config.yaml
n_layer: 12
d_model: 128
n_head: 2
n_kv_head: 2
head_dim: 64
d_mlp: 512
vocab_size: 8192
activation: "tanh_gelu"
norm: "layernorm"
norm_place: "pre"
norm_eps: 1e-05
positions: "learned"
qk_norm: false
attn_scale: 0.125
bias: "none"
tie_embeddings: true
parallel_block: false
init: "normal"
init_std_qkv: 0.0536
init_std_o: 0.0665
init_std_up: 0.0767
init_std_down: 0.0767
optimizer: "soap_variant"
lr: 0.00683
weight_decay: 0.0
lr_head: 0.0072
grad_clip: 2.0
warmup_steps: 200
schedule: "wsd"
decay_fraction: 1.0
decay_shape: "pow"
final_lr_fraction: 0.0
batch_tokens: 32768
seq_len: 128
doc_mask: false
train_tokens: 192000000
steps: 5860
dataset: "wikipedia_en"
Each number is 500 + 40 x the weight over its row's rms, rounded and kept within 0 to 999. Layers, rows and columns count from 0. Numbers have three digits each. The size before them is the row's rms in percent of the matrix's.

# layer 6 attention query, 128x128, rms 0.0521, rows 0-63, columns 0-63
073:455532492503472415420484447479465523530498511428522545491516545492474441492446434441486516482509515484437481478488484499476440527498510516475516464494547488533478502460522494509525550515505490
101:510522455504499484641466542477453430463488473483517464568481450553579518458486487537510554495532557547506499445517467489491447476470480555522496493529517492556516494451477403502522535557454480
098:518529559462486483494504423535463539521473485510534514463569492484477521459524492495526566457422513429518439556455529526532520469470484390569495458495443470446465472556494506463486484432512510
084:530515473547425515547518542438465445512515471504536512576502500439492441496463412459548518559498518513466556407497540466478470489503437539505509503585464508419520531493516457529490494534489490
070:527521516502478473535554475476561513541552425486532508504466492556533439488506554540473503476513554468552446411533477458542516468537510551446480502510433406519467498538629441474540535527524432
086:440500498506439473467473543523487447518406498458482532442513508498499493502512538456599457497435438453442495521545463486547481585481563442527479511435498502532513473478525476548518529519524567
080:509522485458444556383522492560553487475559463431486487475490463517450506505496527586565428480452536507519420539468526493499546517480490485476474474446582466501484542566501470471474479474444484
092:469503539504475539449475475521433553561485519550528521477522523489494522488512483467489536500501457505498523546441504483489519553494563447522528439425556476513452444492489535461480497472481433
076:481494511491558539451495403478542540510577504543481517423509480527565498489439475464455536532550469495538486575437511451523509555509540530513490515507473499476504532427446500534462504492559462
085:501510496546562496578479583449492498504606458509516512524523488493434513450459422461525544554514550536458507499510458466509467489560508561471452501481524518466530532433504467544523546575477460
080:565554476552461410529489527457485549492522505576543471451576493466458488500507494533490512526586475486494571481545521510487435462510559614495494501502530514508503569522500563463537539489528469
094:525543550533484522473553475556528492518448479500509532508540518564461531498532543448491485506454463428472444560449522482510459478474469472557488564437527491489432413501488441430467466464458460
079:524505513504566519508552465471541494516530508527514546505538468491453457518496541440540523474523478400563513547546478534523503490578499503539520475447479519492447485490481551477470482428485557
082:460544522439476536507552462540597477476504457545449523384467494507503518572488539504472495511483540499532509505524489572457565481554493513487507520521494555488580464536523548485466441511515470
088:458487552416549521426510495572549502555513553487523534464459539520489549491508500491560506492495470424458504561503501461487551486509477459524457483468546514414551496550534539573429505489455526
081:401556498547438525424545507449475514547472484504464455561416522533517473498523493494483455494461543532533465554486550463534535569473486526557445487563505469543550532492486455500516513442576516
080:556548472404545465409484477453488534477529401479491513526517478571509551447470464513472461528395434520498445520498466483494509517450520517541477444524537459542490492410473486501452566581545552
103:514539563489480603526519533460525481512518490495529524506580476518475503447471464485454497503536455489558499494477529542499452584533535436532532540535528532465416455482439531430439572495461497
075:446490534522519470521564559519526430520477491533548475476519494466474541565589507518534479565488456448418534488491539457538493488474587461464517523563506489479459493526552532489430474512532452
075:456474492608529488514451483471455438464515532530509530533525572521464538425451530537499503514445485453524599510515544571579508559497501473488556506488435514518491538527500478451454493503486472
072:484496538538477511472474475519473496495527558466530439514509453490532507435463560484434553522453559519494431556501521525458443503504447506572586509519465503534459553480516491537509616491483527
084:539506537456405540429496471483491537531490525518499512462444484462495587507484542522480493590525476448405505555535435529486456481469568473496499503465490521450489538542472450524476486487466538
086:458467536573482509545522497545487523511427469568494546463578489484518558505489474492490480452529410454473577487543474600502457445506451523467488475476524474441403502496556517505494545428537527
088:491497450570499490485477508490474508434544402498432523487475493508538501552481489566539488540573536501443530489462428444477460521467473576492510522517491505526489545469534449453504493548546494
080:474464465554516479529475569479462488523565489485451498569553421571443531543550511519460544544497464553502563451534441507507530529456499474493558532479582483544538444440502428530514433485441484
077:527521441556485500484512512547525500496563542496516478378436444514537544542522469467442506570499458483508570498568544451492458456465529391473457511531440517514490541480418507428536501468511543
080:487527486557585433570485515433528452463513491501549448504452549524447457519579473528466438507491519522611471471554458477450538491483476500428437461495420588514563528498448486571485535519481475
082:548465439573572475532534514528503441443508464446513449383452508472627502525500538550498503465541456432505518496524399525489570486529531592517533502520481451532468500537541584496480466556553531
068:481479524489481577520485501561526478482546529514460435445406527572423513515494426520528500474459495473396466543529530495502506494484539444523396541501545488513496587498508482583462503443470525
074:530536464514466494544480515504512617436523551531490520478502483534514482489526501541447469550503539536497506431512535514524514449524482544528460369549561576444546470519477499440568513525533525
075:497468481533519502535519496495533493471549553568499551423475484497500508498492604523497500573455546530559551535549542470533521430502520518527493525483490565463518534556494482499575455441489416
086:487471537444510518433512465510540538556430483398496495421486545512522524542498566465451497534520496437562452550482499560529483558515471446553510506433520514503457493494494512495508519425473503
083:451424506469497481522546523473489539476424521496465556507504531507484487448467465423573467480513477499473534457560545513486525524493506489518557489432500542449525523602513544481533453458482520
082:499493598447469536530427488537500448528504511485554505520508504490520514442496547534510487478449465454497500548482522470510465460555488465521543438418489465418469493550511517456451422476498527
068:536513504504483481513581406447580471503502501464456506565456450543473481476495504404473472392490581489469466479536489489488573534507535517530547456563531484451524537502483561522447527500531502
077:443450516445505507463478501460517433468605534593498461472485518482438446501570549462553527509512499548518478423436440431449476520482507579473426514509534510535540512502542492563521547533502501
081:564491471553473489510505575445492526546532511518583586403537506526484447491491467493530509503468406394410497487582444492451477493582429478455553507486498473477480558494508499492475491522505510
100:445492555491486540526498484527525516527478552468479585394444435506513582509507494468489489431476446448487501516478460602563460559503449413493529513460494461465493493523530554469479453420525539
092:513528447522529443481507585464494500470490446492526437575534472482557510477491523522455514513535544524472529419485470564509537451563468585465514507521407481543527549440533488499486464563504534
077:471477454471517498574525432455511560446486436446491464583451510466496463541501505519508494457494529521506443451497431479425568473522514539533489501544489452503582504487509542461518574463596520
084:481473501509465542464497468525463447591464595547518498440495434542499457443494527497431567542500473450544553560468492564463434504505485504474540547471517502498380505533520524449512491521530511
080:563538464468559454548488434493471526460534516561434418440489547527521526553492525529466482457492501544521462494488528482533545507507537554530520478512505536456528548584523486493486504459561491
081:505435605497486499477539486516451504511531469429485524539463558528529521502481424491472498489498482488543439531530487531487551587528508513520396518487472546565513461490472543470499455477483553
091:487442486515494546480566420505498591492515598513477489446464550526463524524509550492555509515484480497551497507549454473511508455546573422496474454491443443476504529565470550473473488442468516
074:538541461486516497454489440564544493466488430453494444517490529561589460438501528513496463485537515535550434491484458491484583466541544425494382453410469567447519493621533451522519510530459538
072:400505544487474508430521561530494549560474523488487481410457528427454457512505570486502500521467518496561447556533530578425542519515467480417503450459521467485481526455495463527471555483444529
094:399480448523581397506517523462479464462497492485487478453472473505527514506483488529474479510491507543491562457540513473506485406559474576440515510521439489462557531529497505504575488547570495
068:505482454491472562534569593535480472527479518424407561472450529549498505523535508427589547477494549501540488548444457540445473580541455493507531483529448499455449467563553480521489461526476581
116:462481585491469528443542486518482542542466512473508528396528494479473546502535530532512516497481480461485480588473553513524510503507485397521531530416523492517445453514492471480435500455491530
082:473521556515458580431551449529468554543470475469518486492450511520465555599535507491535530484516482465555593584536502547546507523464527481466531501433529490433425449468497490500482469520482533
098:520556476448436569419528459581494498545551469430486509512477572525483530460585527481523478433470501489519490583528540500537524479514501453524521456486501472511534482529461569519467505445476509
085:563527538513467474525498476547536500439476479511503524541448482484479482455492519514534515449509460519547439464561462522424484471502533586449544515517520584418535406531538453518491467543455420
073:420490447502545473467457556452525509518570499492507525524496462455479522505468473481458523465504544527462501437439519504533480488501493495485447496549558533543510494469515512471487497495501506
076:497523490516555492554521529459499536486549492554549452499505485427520453506527510538483507512619535515513476473553508537518545503517485472472495431461514570477514528442510546482501509525539518
084:463428432535453434485493487529535516543561509429537470488475550510476537485532565490529502463467517435482466491481495541558538507466494485507469434485394443544507459590504519484426537430585503
081:480481567481521546453560436543511576513471524528493482469525610480562532489534436460517468442456545451509503515515521433493524519499499456484507430525522475447549502542557555521526493530531502
074:498511467452504592493484554505528535508494513493659500509559546528525517369532477520521545560483542535493514526580563447468503579475526476526562476437524464474441423490509537481506456481435543
094:459496420569536506504469477449535523466496476530455435487456524472476439536465479526492498514481507508490479443467498525564510482505503551463480510491516511490474507524570553524508567551586512
078:498559505449465503507456500580443485538530394513536473511490498600530526471527515485522482444502547494484477503599540539417429584492514503532499458470480527551488477502432583475511509501424483
086:506423436527498430577551522486538483570440437573498477523585491475471493471546555495462478530457498517487540485509513449544484443507507519495537515500488493521512550496547428605432523451536483
080:484489521513507563482418562558504477500485504483542509510457482516485578493490485538565501453491505450542520512529471498441483488525557478533513500489495525482475475476470483479461424349543488
083:470530545480537527542469535493524469448459394472454490429544515510530570492445502571432542547479478489471474494501512508464496497540518481543425557590472487554479537575506468488511526523486512
096:468502504499537527462501412627510498526542534505492536494454467505470485536616585490550510488465480459493477573519473434451500451503543427525487502438517475518513471560472551516475482455452473
077:490598508532568495520553503500528475434440487483465387442511489518521568550489515478438535519587520453546506506490476533490440397530494483479561456475486524478522480568532492478456445454527526
# layer 6 attention key, 128x128, rms 0.0525, rows 0-63, columns 0-63
069:504518517469504520508509426518511481550434524444522558531491545565486496475519452428523487526561522499429511505485482531522498436556466494521509450561495553409560544463493447560507539478507566
080:567477428428457490478454561537463447538554478478516489479442408491496537492487536503476485481531516501476453547529458494469402517515543489455538539448551472592436499425451443458505525480403473
080:470536512432447442516491410524537461474553525482472432469463505532456504380503494419524528459463571497482468593509522476430505533501487420455470473574509542480514481482472521486520527456534473
076:508544454527478491557470467503538452476464523470555511541525493553547529463462453513498457434448499507478505480441485434534454445458447498518504427493498488437497504461488505504420444453473518
067:485469519469487477498550445504481487524454548496530433465514521472527485487561462458450543494509528473585452504441444481480556470558496444478513527408568502469493538463439504480551487528480473
081:436487522500511565509462532514492475475511499543589536391493499504490546470575509489517481497483500481469479460504514461475456464508550452509562451554483467486471525538556473561557457536418534
075:426461453530539518506456482549498563535531475454520511460530505477486454571465461522451499537483546513480503472524541483489516528527399522445464458513513529504523500436484491558535467589447544
071:513542552491434546460500469426510519482486484522409439533516539554493528449540449412462513453439510522489481460467496454509507499463558421554423522476522484548452491510585536501441513510560570
073:518473462499573479449467543424562511468463514499533458491542485537452484466518569524449471547515390512421519517476436475496531463450520528493482527505459570474603494508476502556438486503488570
078:556540510511516552455509489495462436544506504460467493590505453481458523555489458520426502522444470528426457514491488470423543465507495530487446490458513507424521542452530455564513512489486423
078:552530473491530517482475457439512483513449524479514463442458497522479496521495530499521494554434494527497486570539481533556488445544443547461476474529512494509529563520507440502489502481502535
078:441501480494426496499513409523531548499476515472534507512497487485453497467512560542468498497529515526455499533544522560564541465533571460487493488557444522456475512565463511464521402484492480
078:505477489488508481494533490511468479521539569485544516512504461454544497442603487509521535490520539454453445584535455508475512433493486517489490414572496541529470510457553498511496517460553508
074:518484419447529474485439563628500509507521497564543558525518503474453465523424536520570493504558542528437376508552512514443505477456471483491467534515548541529524490502521530510466452560465517
074:431501486416501554471558456537536424527507519531485530548447464469484522526465522502502481515476509534468503473474510533521611525445482524550479530508526472414528488539570490516502482482559420
081:465458466521523545455535508475523536580512508498515467519478516585545559514532492503477474549478505533537527422514575467527528519473542506466438509497561499519492543481479526478470553465450516
081:460480521492488508516478504468515490552482506457549561518553471498499484388447479472489444542470465563517520518504544449577482511491505470519493524473482465525453554496480497544511503505472517
087:523562580525478525450492506427517577485537531525464443544484533477520527519534446510453533543522536579482507550468462526506501524450477540454525461488524500566483463411475492503501556494393536
075:507504544522454473497523470486579506513511593570515494476498467509501529490531490576509503583475539552503493465528497484544505458512459477491487483485512488419529531539435459483461521477518476
071:472538470554544455455461457436452507523511482555521539521488441529527463499542527448481500511395451548504518497486477512543550519545467590467522452569519445500483495477524553476456486531456473
076:461539505457503473449440527522492584464512503569550487447532519531563498501439513465449506479530523475488516495536516423520480446475579485445536457491473459492535553456545547593524507477556485
077:508433412471467475476427509542507505466428534479573583450573507438487528491462527462532429487380442476511514472523479500523534539516490413503483482496493512530537506468511439538512462530532538
078:488484462530501490510550464454505485507503579585482476459489500409512487511495468528519551477519492518532580502504488478451453470586420464522524485515468508407492557496563467542541496561530554
077:465502503471561496534513533518459529470447477486563500532484523484482530492449515525486489504515536482503499481560425409514506513513521554498556506417540491454503487455499404446485430540502545
074:491393420479471467484486517485467429448533511524555494515497425574499452529535525521487568512585473453469561408513565483466467491464513482559548522479501482592474544497450451489507462473450484
075:479463515467516458535539544419545426476498506460485460505509522576504498463606524551363398472555526501487445478532507567438519497524457460523474547478465478510506523546535514488480491485463528
073:577471520518560508487537540481550479449442467546458508478498472505500530413508574453496465454529474577543515517495523509485501490532522520450483557496510535549571526501506513479537462571501502
074:502476408530508511528507553509412502517512548526437516516454506430528451543498550433497497501476536429499499520489416416485515502536499559506512512422502511556544480494506581559549546489455490
071:550558447434461529493459507537483469571498514523509506544557541505515459522491491492444471508554512511500518516457646524444543458497490592469500531488554443419518531485509459502511436497519517
071:541452470392562475521536555463471486532532532516503501487521513543484527469512481554442521498456513459568557553505496557583502515507518439525482514514494487468519527519509531467542511555552572
074:570510495426527476531517475468470482510534487523494467514444491555523514507569592521555443436445455531530438498550531469485531504485512493492470534441480582478514490545453387481454401589414492
070:469505540471536475390528542500492503505551536521463496452452541481482469453541495539487445513556578549453482569536484524530522474538545461476397411466508442517570494592521493483586514470486506
075:444565529553527488517532426518500482472564554462506514569476528473413492507482499507528557468512548509514446472557507550524466539503463504534545480463508548475497494497534467444525427497521572
076:509518505500506545526518443486537584520546545524561522474505474552506547512477555471537499486497531510566442533475514582507490506506517516398477476513500574522542531482449509473490535526495450
068:431429501419498526505530494526473546498560486529509539519501546549469455469542517556610525472520541558575457512417502507512461562488575523540504488490469491496486525425475555442479492479491469
069:532490539410516552493462438511524465504478507499476527515509537563504462435486546478569500477516511535561552484474489496459505562396460527512500489491395491516471543467517521520532480529513492
087:468476492570564477510574550477503519500448524529529475498557474452453482537509457496511558502481552427452484554446486515477516408540395451466566475496587478490574492550629501506498515444506535
079:458409516522510554526462505484570538460490530532498542552456530430500473462499488485530561414544558486476562519516467560506500489449474508449450536468515494463452460567563591523536474498515537
071:480510463548520533471562531497522469463555458560546540524524485482410438508525513484517516523456591434516542469471448506460422483461504489526566569470477504566472496448508514492472561452542445
069:535516450410540524488524516518581519521557464455535451531474498555517484450468476486591440526457544502466550552495462503530560573484545475527549510507466558504494501461506490446443540516563454
081:464407573566492558565511507541491546483401525545448477515424517515567422534501504576489518528475453445518490462509454482525461501519584524443482493467514493521468461511535491489510490472489530
076:508439500509403521555516426460470543515492465514480499417504449558551522435517534508486460610497476512611482491499489481501486519543506493499494539481465587495492523557460452497521512534458531
072:488499544452497481488534535474515490474516463510457557597520511419515485493480519394521459567541458439487415473563548427392494552516555480511507514536480535479574491468546478476466475479526558
075:551481425416503516435542458518496538520513526543491509530490553529537513468484548509524524385481533566473526499469553559457614446530465541489549471450483492494582521539521475458504526523533557
073:482508446529519520521526469442446466493520471484466474440460495457511476490435538505441399513471461583523488443525513516472531528466543421544432508493493555526485523563493452479505500444477529
069:456532578561500459478555484461470471459520495508525450533568475502551507579511455534513492453514559498524467444484486505471533555506500452483564479522580523501501486502542503522527589546466484
078:552494488541531509536533544560533433474518478540523601526543474546548508410503541480514473553470539476578568474494451510526538454550499462448515546548418514524546549513578479518467468532553503
073:534503448540467514451517534551575513515423532514548481468487527456522529503511438486434462409491617542480484423565470483396518450529479513526517406508484511465485506521515476526545507437510483
078:431508496473480449467517506534560513490481496506426500428543522370508530522495519519443486498531539502505489484504498474494516467488505453435496572494562454541509464512563521532450507492419529
068:490512507485514530586513403514513525481434514530488489582492562511495577532534527501541463521525518531455465527536536476498594465550511468545469523478508501530499512453525500443524497514571499
079:468520518467474461469557536566477565473520476559481491550497581418466495507473517496563437436492527468508527545491527515468509547520502528510536468505522494533411445524453572546511478482518505
080:499548498528483452570550523449508445487460451527539485530488464503430454574492533529561553431561508402571446520486434480462565499484475504494452422450550509474474499444520514505523494495490492
071:459492560460565445563532525416610449574545531524488480558510465491507495551566489450491590510484428504524564453494465559507493459485489469529518500514517481493501480520458470513443548457487543
074:526524494549525508575538515447463569481460505425544466529525457512517495485477411481507463564532456491438519497487474462475490523452536529513518488501515524513525544465505459415511554470416549
082:521453491510428478507482533493481452437505527434504452475425514468520480466436465540526463467467515502525461493550483517483517519509504497510605524583394474547461535522544558449443495552535472
074:535485488531486609572520500526524562439477479483484585569504533412457496451443547516535485480573531486541518488469477545557454592512465535520503452488452429412489468518578575463421518497540452
073:484517517454470456463484516539548594505497489515540538501489461470518553523565582570460602471484535518457471577496524555494473563470505493486484483547556496525503463429496508475482555474463489
076:515440507511485473478553480483422507527487493534484539486532511538529503462478549509466496464515500464460576494403460491579499476519485583481448501540511424427496542510558460457543549554538543
075:417498437515500525476451497523504584511466511490535488580507474450526517485514508460488452478490489487545528578465491486490391532569522428498502509549482566533485478484489496458515485490436474
084:492447514536482428442548479483514447495479541563543486509510498468464508579451418492459518532389512520450538505547508445554450455451511503501521489465525532502485540520458423508459456509443450
071:496528527509483573439552518511600469514523450499524479438503447508506516518542435592424529456515472477473460514490494535393517531501487510472523499486433490523514554499485542449458484560484529
075:488538489408505484495458608532566495467578520490453493532483473452511514469507514474468500569467466517485499449485514481484483530566482532430454548478492488448560536541456517536538502460432476
079:540472476461502444507554494503467509483466470466502538469450484534537521500548524454486473456447493529507529510506575471472537525452579484534554499469405550476495490514438544502436442446454479
077:531568492449540471517546533547546503462493498612389565464464488448464487519480512545516468489508515448513485464417494461529562513549521485470501468521469530537517536494546499432484479415579539
# layer 6 attention value, 128x128, rms 0.0565, rows 0-42, columns 0-63
071:573559570518502531534541487479424520539529506481561548509517492563467516564512488591502516462514434519491443515470503512479482486559560503504464453541460527474523477496474427479465425452496478
069:526499478579505565435572502530461530477524504488530537498489521527467441466496568499512480493476521558577524506513528521525457460528560495493578460538463514529530550444505474505493504490467520
064:521513481449416517479443599477458520524582563474544457549467453477448481450476430495567540499498447493517494512508441466522514499533539480447496498493452583532470443470521447512504509519523544
060:458573524466485484462422475538498406490461470505529522498472491477468501531493517460528508568551596435508506543521513439521477546521525386538459561507477473550539528588453531516513494489534521
068:502474472484477539523442453562500532566523512466465509478456517510470475521447474486561561569556533518496443450566523533536475521471464503457534546483452445532499589571527438577562547459525550
066:488506503459487527556486484547539506417475509467538504494536516428464480533447495477450524438485522457513485498433540520509464438597498532495584536494420515484478509403501493468484548436531546
062:561480503526431480555526428476503473557548529493403408528483498517567496504476515482462466540546472515446485471540532470435503542559462507431453584423474470491556500523506494473502497530514490
065:454479472556537482591462506466458481514567475536434502430495491525441453441564503501509481480473500509507518404467491491463475578531516426576523496484471514557466497539474556461470485468478487
068:474464489471507483500505451518520521553512500510472520540483507496427548518460433519465531407504474489457526488439557498507525514525556485474517456505401549489546498408553480538514538460481463
068:531461519448497499460533499456491492491531561547465595528472510508465467533514507460473482514617512536544484510480485502530462518536608466466433494603516579484476471489509462515525534517537495
066:441594522530422531518523534456480486526568529499417524472461486489484494467541525531486484501557489485473478546411476491501534524493595461483475545459511528422486475508438497509562535492482486
067:567471462498487495526439469523513519489504516453507505545447427436488537529544490520572524486529524474547541447489508507464500501569554515492532530506445595466394521513555478440452484441485471
066:527556484443487582441553496540476436534487551425445447461497478554536486472491441453490423539403547456500480489496512517468525472512451470483495509504515521542524515511490488490482508491485526
069:496572498519394531459445529452500477486509474526562497460523463487495555516552543515545548548457508579462495566482530539502439506499549518508498491460459498525498493529486520508529449432451490
068:534429574504528553518515414465539474539451516459472529481473449511548478448470488516475509505460493484506502479511567581457494462523469524515496476514511551481512501607571499503550503481517439
069:512445516476560492526597509447471461532543438455531529451491468472471426447486422477552442540553510475431462465501515577499493445503533555488510541523498531517497473504503498456491451501483518
067:515519483473456498509554559486503503495504459615527444549517603495490462452439492530543459532489458505459463513530506489451460521422623502463495475497463572459531529482576438534472507410552490
069:433515494476582501559549387450438563529494477485578546479500438508510438524561530486502572504471482553486475459424510501447481483518500553523456453492464505500493480486455542544479618478527444
063:519467525544407481554486486492483507489472474476543500584497450441498486502420545513501516506471482460516467502506493531456516454497596545445527553494485528475496503533496555502486501544523517
075:490413444577522458512408542513483508554454476467516532428468465471567487541541456523619575501505406435484488494452490524479532534431484466448486582540497497486476486492494545505500468515464502
073:560480538560494465451513528541482454441546544496516468481468451572494479511496492512423401478458494466494534566547488397545495455477524507484530459450571459546491510446468450454488561495527531
072:511459553513636455510464489612480549541523486523523507458536496493507499459533467502516410453525507485535440502438533474413470498498547527500446487498538486514528571530480532490504489532474513
075:477485523436529476488495462488558481451490530454511568503556441476500524524492458488471528505568436466575533545542483562528457497503507453485468492476423551507505470487419530496402577544438489
063:602496526421589435492523534513484523481479464534474507476500454464463547492543466527506521543504483531500454525388459491418492485443514459510497423468486443486486527546483563480534535468517475
076:506489483515505480476482463434466487484513444565513560471554555545410565480563512513536515438547481495560513495519435495438484515474537486492352573458517524459503502521490505511473532527547538
069:512453502465526445421498515530548540449497463475512450436579412444559530513489504471483413529481440514540500560408507550564421458533495435520522494417503552485497541519512489533570507533478523
072:546586517508485463475457485444537527508452482499495501473542491503539513559489444530536533525413423472526427536572522430449492472465468521577524529504498428487481522530606517530525496527492468
068:487560529494579578520521539539502493508443527558493443499530513532511482491468505499445539554559520520465492493481522543476453432458510496418512477406525516454478477507542470549468479534497480
067:494496497501482436507459547510515526437542570507474504467557503542487532491562564432453433550525526463474483510426414534446558505509455498588517529488579483548445427526532520512529533499597467
071:537540497558533401490435437491538459474447549436467499476489523471479532511553500516527484560494462480528498575515516499491419469420455511503569521530504484444501469498464453496542521533506466
067:528438545452475438524532496598448480541478511513497480532476507516494579436533565546516538482496525572511554485460509508464450501498539534483563501490458508579482446488472505528540542471516493
073:452584479551539481526540530486529574557508449485483455506559518454475424430522459465473535533507567491434559471424503476557534489502433546463564502544510536510472479556519520528454544485453523
070:523578513500502517510500464545540445492491535523502477523526516491532508426459516502508499519492483466484471507561465462472522501510509514504489494492453501467449485541475482444426508454507484
072:470548519424527542545467533540527502514572452470470448503491579507513498494549568460512528503450493505476393496529527493513473448504482512584543486542563486514478506557492426503556461432510410
079:548500428523510426457553451556541493395595480499481506521503444474473475477450517479540503483463542512499488389514490521509472506473643549469523512483483392554511455529521535481436506503456566
066:547448501472500548510439500508526499385469496478513469519534561478496513516521503553479418460531451521534463428529524512499478456437574563491545530555423450466474468469475518496490503461430480
062:419458496465531510497508561487453560515451521464442448495465481512446504524550578563502554502514502493528561465486487536603484476541491486500520437467587486586461483452528492525515484462516512
070:480502521446464596425386513527474491455534437443431508513449486485526502499458468549542450551521514545474461538533540520508533437527488474442456544511489545496510447534394450472522550517516536
073:560446496502447538508465504441477541515502469554450487546547471402515463526465446514575511480501507454454517503522460549506519512529582491461468490537501544555516472453467567486459474530492543
064:527551505512512511524524467419495473493585486453463611464485516480528515497499512499499599517455510477509512535523479458451461461533511413489497516522514476514477462463463441492519478540450442
062:476504498496483518556487441421501557470513497518526538487468549556490472455489450482484495552458449494499510459535470591471496486483536490494513550518546524524535462489528543494493523509456581
061:539458602487464504502503474467475410458524489502487484430507509443523526482469498518492493517515471452567554554551488491419476467522509506492525520499488485485502571483489443468490436472495440
071:493553533578471509542487489497437541532520490445534480530579512502468515452413471543482385465575535430482521487490487471470479453442497507517468447471487446480490444496484551460487431456519496
# layer 6 attention output (transposed), 128x128, rms 0.0676, rows 0-42, columns 0-63
068:494449557489509506512563495538552533570537509541514542482452542429429573553514507479523505576443395494472484479504533522497470449485496489436441500464547455523445542522511517431529575563452545
067:536503487567483458480477587527506492520495580512510518506483460510476595431540476524555484463528464497505516501530541549492490531458512430509473499426480570588560511523430510524534530506445571
062:516532521463444456460493522471458401566505524441467431575469560446398477555530468467415511467478564455508533498562517480502432457563536472511471459513497543477463482479458523457472477489514455
060:508543420441521498437525529485506505505572490477454397555416474502474528539481483623431419420533528494567480499572580519473520520532527511520451466508447518523468511586488486487461456481534542
070:420530454419517456568486488450480461480503463509473491557469424505485522479500451518492484491531532502506504550524460470522509573540526458553493518575498550527467451482483508488466403502498487
066:470466486536442557500499567501525516521577518542502431470500488547491521457550483496575577535547547476420558459535574489481520528428474483485469476538506466454494499536526447530497530546475469
063:513493462487494467515515425487522477468544456540541476591408464480398407501542488493512564449482556520567463504424453504486574466559492474477517494523535459475487483417544484481424489433506463
063:506467468518465547471498495533484466465462468557487509396424527551540529505441459512460480523483450479497539601490427515464438539533542530469516491509490505572465558540520473471563481475500629
064:555519550477508490512452480490546495507492483481459442474503544544542462505528516508546458451415518564416457578489524478470506552444465445588503528539567517528502481466468489512532437518399493
069:421539456430500408511449492488500495487462501444527452497559526499480484478508549541485489522439406448521480498513543470467522440481499470453470525476535514559544446557441571515530471520467532
057:606477478442539509490443516516569474510585441484550525461499536527464458448467577494517440420428471447495481505562512530471577522489472568513540485516530459506498505544559512475481548538491495
064:488563472458508550518495498473432478474547467553468510457567510504550488507525450572485557550525514461536495483491538392480433469511504515529554495569419487532490498543458506452484467479498512
059:550488488470537450458514450479459445570506481527536441534504593510444488488406509481559559510544465434459521453486453549584522518545502451481476546465443552461457528499520473458465503494510547
066:414438504481468464516521532541482499445422515484442534576461487493557556499464459543463441507548471497504507502549530510529459501476474484529493456553565471491463543533516568467564412524550468
068:462519470529444495514433517504477524489411445460427458495578531477503579519516456455516453530441488613505453532480523481572480452495505555519528493519535551512504475544578486507507507460510538
072:574622452498486482536449482517479573492529528527521462470544597486451560470520526565506555502505473517511496536485503511479489482465513430472527551487529481562444445564506528508550518435480519
063:572432448536523500534548525520561521440531467467488537530523521466505476511607473534531510525489552538489544438488403429503573463502538440564505503552501522502503565549503525471453483565509494
068:515455506520377535484475513540519517562541482532440448494457449501503549445508543497501467528566476469509450456545487447516436530441489502470520522504618519575505508499482562485493533501403561
064:505446425524454500512533535524503508534613484469573449521537466536522445497525530535515503498517556540597537426487451466497486472539494502539580426505531506532480434508512574500454482495513519
071:428537454456474500544518451527431516528462534567514530489524509543477450539439563470469523550435584521595504479399475533471448423520478537492432418488469511549501540535506546470533481501509480
068:540486457517545493476528450488537500505396462505465452578502465473501467492515540545496524464472498399430462560489508579527522501503466525463553580518457508426478518435519526548522525480542458
065:457524492514474464438497426506477618500430489560433530384481504497454473505488497513526423475450512503530536480451449559462456549498522472463539452557478552544510487538509575431512501486564504
071:487576497500433480471441528475432552567489511478502513476565460509471482507468481469469540504476499492536467469555549534491451495481554569493481482515535479491438472421449510492573494472455488
057:454488528543468532418502488521527549530586526537438535500528448441512513564490480473567462515436492491470544452486526498493512532487504560526540482496505521491498524498592466512460495502498545
075:492448493514510473527474508488513515525461489451469458538448491567456479488440547480419466537492510513538467455522552543462514517519510538439418424471476468538526526553453526528512529548435510
064:517601471611472465472433532498436446415498461524486510552535496480468469514517508493495536461507542486501508495496514592457478560446422535544531432523463486463530461475561506479523487541508512
069:415466493543538591482469546506489511492510477465520527514520444536512542513512460387506485509423518504451562474419559450544520460494470554477509475518420510426537573537531451468459521544498508
059:517479546424463483507504519488438481527514513487441520540485457495473494426496514537512530497453452520447490498431456448487512564488463531541581548519587527464448513423490486463496487498418516
056:442475505538522510500553558477508519497429494502495488547547516529492497487389545473442521512451454536463615531496448532474525546478515554445486614528473434562522470499472501515530512499584496
069:352459483453474499455472545509449495439489472486513520485536439519466412415420489453481494513489508447490528475485577542498502514531463571445482527414478434562486548522442470414520500468461494
064:529483491454409492449447476463479506500567487556483437540514521502551506599535505517498513508535502482447547522522489606569521530530522513545501561534588521587490529468505545549454521478462534
073:508500565562412483503477521476479504422516558546426493546454564570551474523478510550487439517563472576614512505518475497526471572483485461531533508480537528524468518552383520440515507493492563
068:459490482501500472484527552510450534554461486488488569459513531483511512512478450513503460543520471480474441594528462466571519431548533509514533467529533486470447516470556495519479526525602537
066:508477411436464505502526477462435458465483475515480520561549494429511521480429437499566490504527499483407529533463509469567471585453496512513467481555525462539412475493504505485486505575513559
073:447486489597489506485490571510486543494466541514581600461535531552500515542521488523571546430577483482564531586514426487523497474478526479496518449540495466553486478394425494443478483500551464
063:519507474439541481476478575490458531508419499469592562458603499534558505412540458495568499510467501503460511532517539461531535490404465504452536516484514501493502485514454471479506485538529448
060:506542525486505509521476484495448368548485520502519482429539512491497487466583472513547464485521497487437432492549514492507505553498482586495484505512503535521538527491493493515432545484510530
071:515491496472485479571485517502525483462440526540509483614539522482411528455470484498479551508530543506532428485499547523482481571512464487497507518597505509524467443554555544493496477473548398
070:514495495532462513534545514545497450469585545449529495514462517523517536514550458468497606505536530484582480473456457467431525426518567501562503415494502532494537473508479571489516487494499459
062:497483488462442482464485495534475444503490482578548482510521483510474562530463512493502507456464434497543459489449597534621519415487504523463461446530548492483494534509510532484514467462426455
059:589508452491461540456517462496453501533459492478545490499579558565487529459529571451520521508470520501484508502467488563511514545550551563540460544568483472507456512535423526494513524498440450
063:499507460458509443453480471442525544435501476499478443516530442495442480412491466541480512524444489471456562567523529455520538466489516451542550497469482523431431571476569549464545493503486462
074:522425462481548507555579444514511479529455487477536490379490568510537462462487570511559518482529511416487541438456474511518533459545510553504560515524454508455537500520556476459499503457503465